Part of a small language model's weights: 4 heads of 64 (1 for keys and values), 222M tokens.
Each number is 128 + 32 x the weight over the matrix's rms, rounded and kept within 0 to 255. Layers, rows and columns count from 0.

# layer 3 attention output (transposed), 256x256, rms 0.0718, rows 53-56,116-120,180-183,244-247, columns 192-255
[[ 66 136 130  68 136 147 165 130 137 170 202 140  74 135 226 168 142 168 115 208 139  69 162  94  54 110 191 145 151  91  86  94 192 157 127  65 129 152  30 187 133 131 150  63 142 154 175 138 138 120 210 148 146 165  95  73 188 124 167 155  83 195 122 221]
 [152  69  79  53  55 144 146 113  74 149  98 119  77 128 154 222 144 132 121 219 197 125 130 112 100  50 146 164 223  97 117 109 162 158 180 166 162  87 210  91  77 103  74 138 138 123 199 134  59 173 100 179  75 115 111 143  41 216 145 134 160  78 138 184]
 [ 92 127 149 139  92 144 126  88  96 140 126 151 130 201 142 140 111 119 180 144 129  90 132  64  97 207 150 141 116 164 171 100  96 156 157 151  92 150  92  95  77 191 109 170 131 131 141 125 114 139 149 131 116 130  76 206 103 104 150 102 156 124 155  84]
 [159 214 122  33 181  94  65 154 129  87  71 161 204  55 113 116 197 114 176  38 106 147 110 139 140  95 118 157 119 190 138 132 106 141  98 116 123 172  62 134 107 122 119 178 116 135 120  71 169  98 132 141 155 111 124 119 123 156 114 175  76 118  72  84]
 [176  90 148 124 121 178 133  26 154 147 105 118  82 111  95 155 168 106 120  91 125 125  94 158  96 122 169 163 109 155 130 130 108 134 110 105  70 136 105 104 154  52 209 136 162  93 159 121 118 146 106  60 146 107 113 110 111 100 126 146 151 179 151 110]
 [125 121 102  68 108 137 145  69 155 144 123 130 126  85  63 152 114 117 138 114 141 114  49 200 109 111  97 183  98 150 108 141  76 130 106 123 102 203 127 189  95  69 162 143 142 141 112  84  89  95  65 108 142 127  86  85  91 108 123  96 175 147 173 173]
 [141 190 188 142 164 134 137 169 109 163 124 195 155 123 137 104 109 142 107 134  70 106 174  48 141 115  82  99  93 168  42 173 151 142 131 172 127 146 133 158 115 127 139  76 140 132  81 131 190 135 155 120 147 144  97 146 149 119 160 127 111  80 135 160]
 [116 164 120  97 165  86 105 105 124 146 169 149  97 129 123 141 146 198 136 116 142 119 159  67 146 164 150 142  48 121 129 113 116  98 134 108 131 164 210 151 114 133 127 149 116  82 149 156 153 163 145 128 113 138 208 140 111  75 129 121 120 123 108 110]
 [158  94 134 144 171 136  94 141 158 144 116 103 153 125 175 146 190  74 150 148 210 159 155 128  96 151 174  91 126 107 155 103 182 153 150 137 145 122 147 111 164 147  96 144  86  98 157 118 103 177 127 136 113 120 142 139 129 167 114 161 132 162 124 112]
 [149 111 143 122 183 167 186 102 137 126 136  87 130  79 138 118 155 136  79  77 176 111 114 114 185 137 179 165 111 166 134 113  58 121 127 101 102 123 161 152 132  81 120 168 145  57 157 160  86 134 108 101 137 114 174  95 143 104 161 163 148 142 130 125]
 [118 197 201 117 142  96 120 153 240 174 105 129 103 114 173 155 167 166 130  82 116 160 175  88 110 116 114 133 153 126  51  70 115 189  94 103 108 171 100 193 114 139 139 101 143 151  79  66 125 168 146 162 144 106 102 132  65  85 170 146 181 191 123 138]
 [109 128 106  68 160 190 137  98 134 163 115 101 128 145 121 126 145 167  88  81  78 121 169  86 168 119 136 134  71 131  95 169 181 202 109 128 127 143 119 128 132 118 128 158 201 138 142 153 155 188 115 138  85 122 118 161 139 159 131 119 157 106 125 124]
 [ 75  62 109 184  88 118  85 173 154 142 108 153 135 122 147 112  75 123 116  78  76 107 103 133 133 106 139 132 145 131 162 121 133 135 133 170  80 171  90 140 128 134 139 118 153 146  93  65 132  91 161 111 160 123  85 131 138 125 144 102 134 150 120 109]
 [178 111  89 107 124  85 146 169 185 161 166  99 114  54  96 107 104 130 107 137 109  90 132 144 174 103 124 113 120 110 168 113  98 112 132 111 187 146  97 164  90  74 149 136 115 122 187  54  77  98 120 144 119 133 122 116 160  93 156 154 159 198  51 108]
 [ 83 137 139  66 106  93 125 171 116 197  96 140 104 114 167 163 110 169 127 161 149 114 211  86 118 119 136 164 140  67  92 109 118 162 138 114 129 133  51 143  96  88 101  94 153 148 157  88 150 141 161 180 119  94 124  43 153  78 187 177  93 190  71 154]
 [111  79 120  65  94 148 141  90  95 177  84 108  97 184 116 191  90 145 138 194 190 156 135 138 141  99 178 212 164 134 121 111 138 179 149 138 140 103 180 139 111 123  94 159 173 112 178 161 102 200  93 194  70  91 132 138  90 186 156 121 170 127 109 144]
 [ 85 102 154 159 117 165 113 141 160 100 134 153 124 153 150 158  83 116  98 174 130  90  96 124 101 206 140  82 147 104 165 131 117 123 162 137  95 130  73 169 131 137 100 178 134 128 135 137 127 139 144 134 104 113 123 165 128 150 123 119 136 150 138  99]]
# layer 3 attention value, 64x256, rms 0.0764, rows 53-56, columns 192-255
[[ 92  97 141  87 116 117 147 212 174  87 143 127 101 152 127 185 114 164 120  92 103 121 135 131 127 115 147 109  94  84 154 120 121 157  41 157 115 128  67 167 150 157 144 173 113 170 182  79 230 118 155 197 122 128 160 104 162  99 162 179 116  92  98  91]
 [142  42  78 126  87  92 157  85 126 206 123  38  80  90 158 169  90 112 135 139 160  86 123 224 105  95 134 106 166 152 121  97 136 105 109  98 129  80 204 135 158 168 109 151  87  51 120  37 109 170 127 123 137 104 120 173 141 186  81 113 139  94 154 147]
 [117 188 122 162 130 134  95  57  88 147 119 124 115  98 153 167 146  90 168 163 110 116 136 145 122 134 157  87 145 114 124  85 113 134 114 149 157  75  96 144 217 138 121 137  91 112  91 149 121 128  88 130  58 134 159 113  87 134 130 114 167 149 125 123]
 [114 178 157 114 167 103 125 103 117 107 109 156 131 117 133 141 176 145  77 150 102  91 143  58 143 128 101 119 145 157 145  99 111 125 174 184 110 148  97 115 127 114  81 182 241 157 100 148 131 105 133 140 150 191 109  98 127 112 137 127 144 112 120 127]]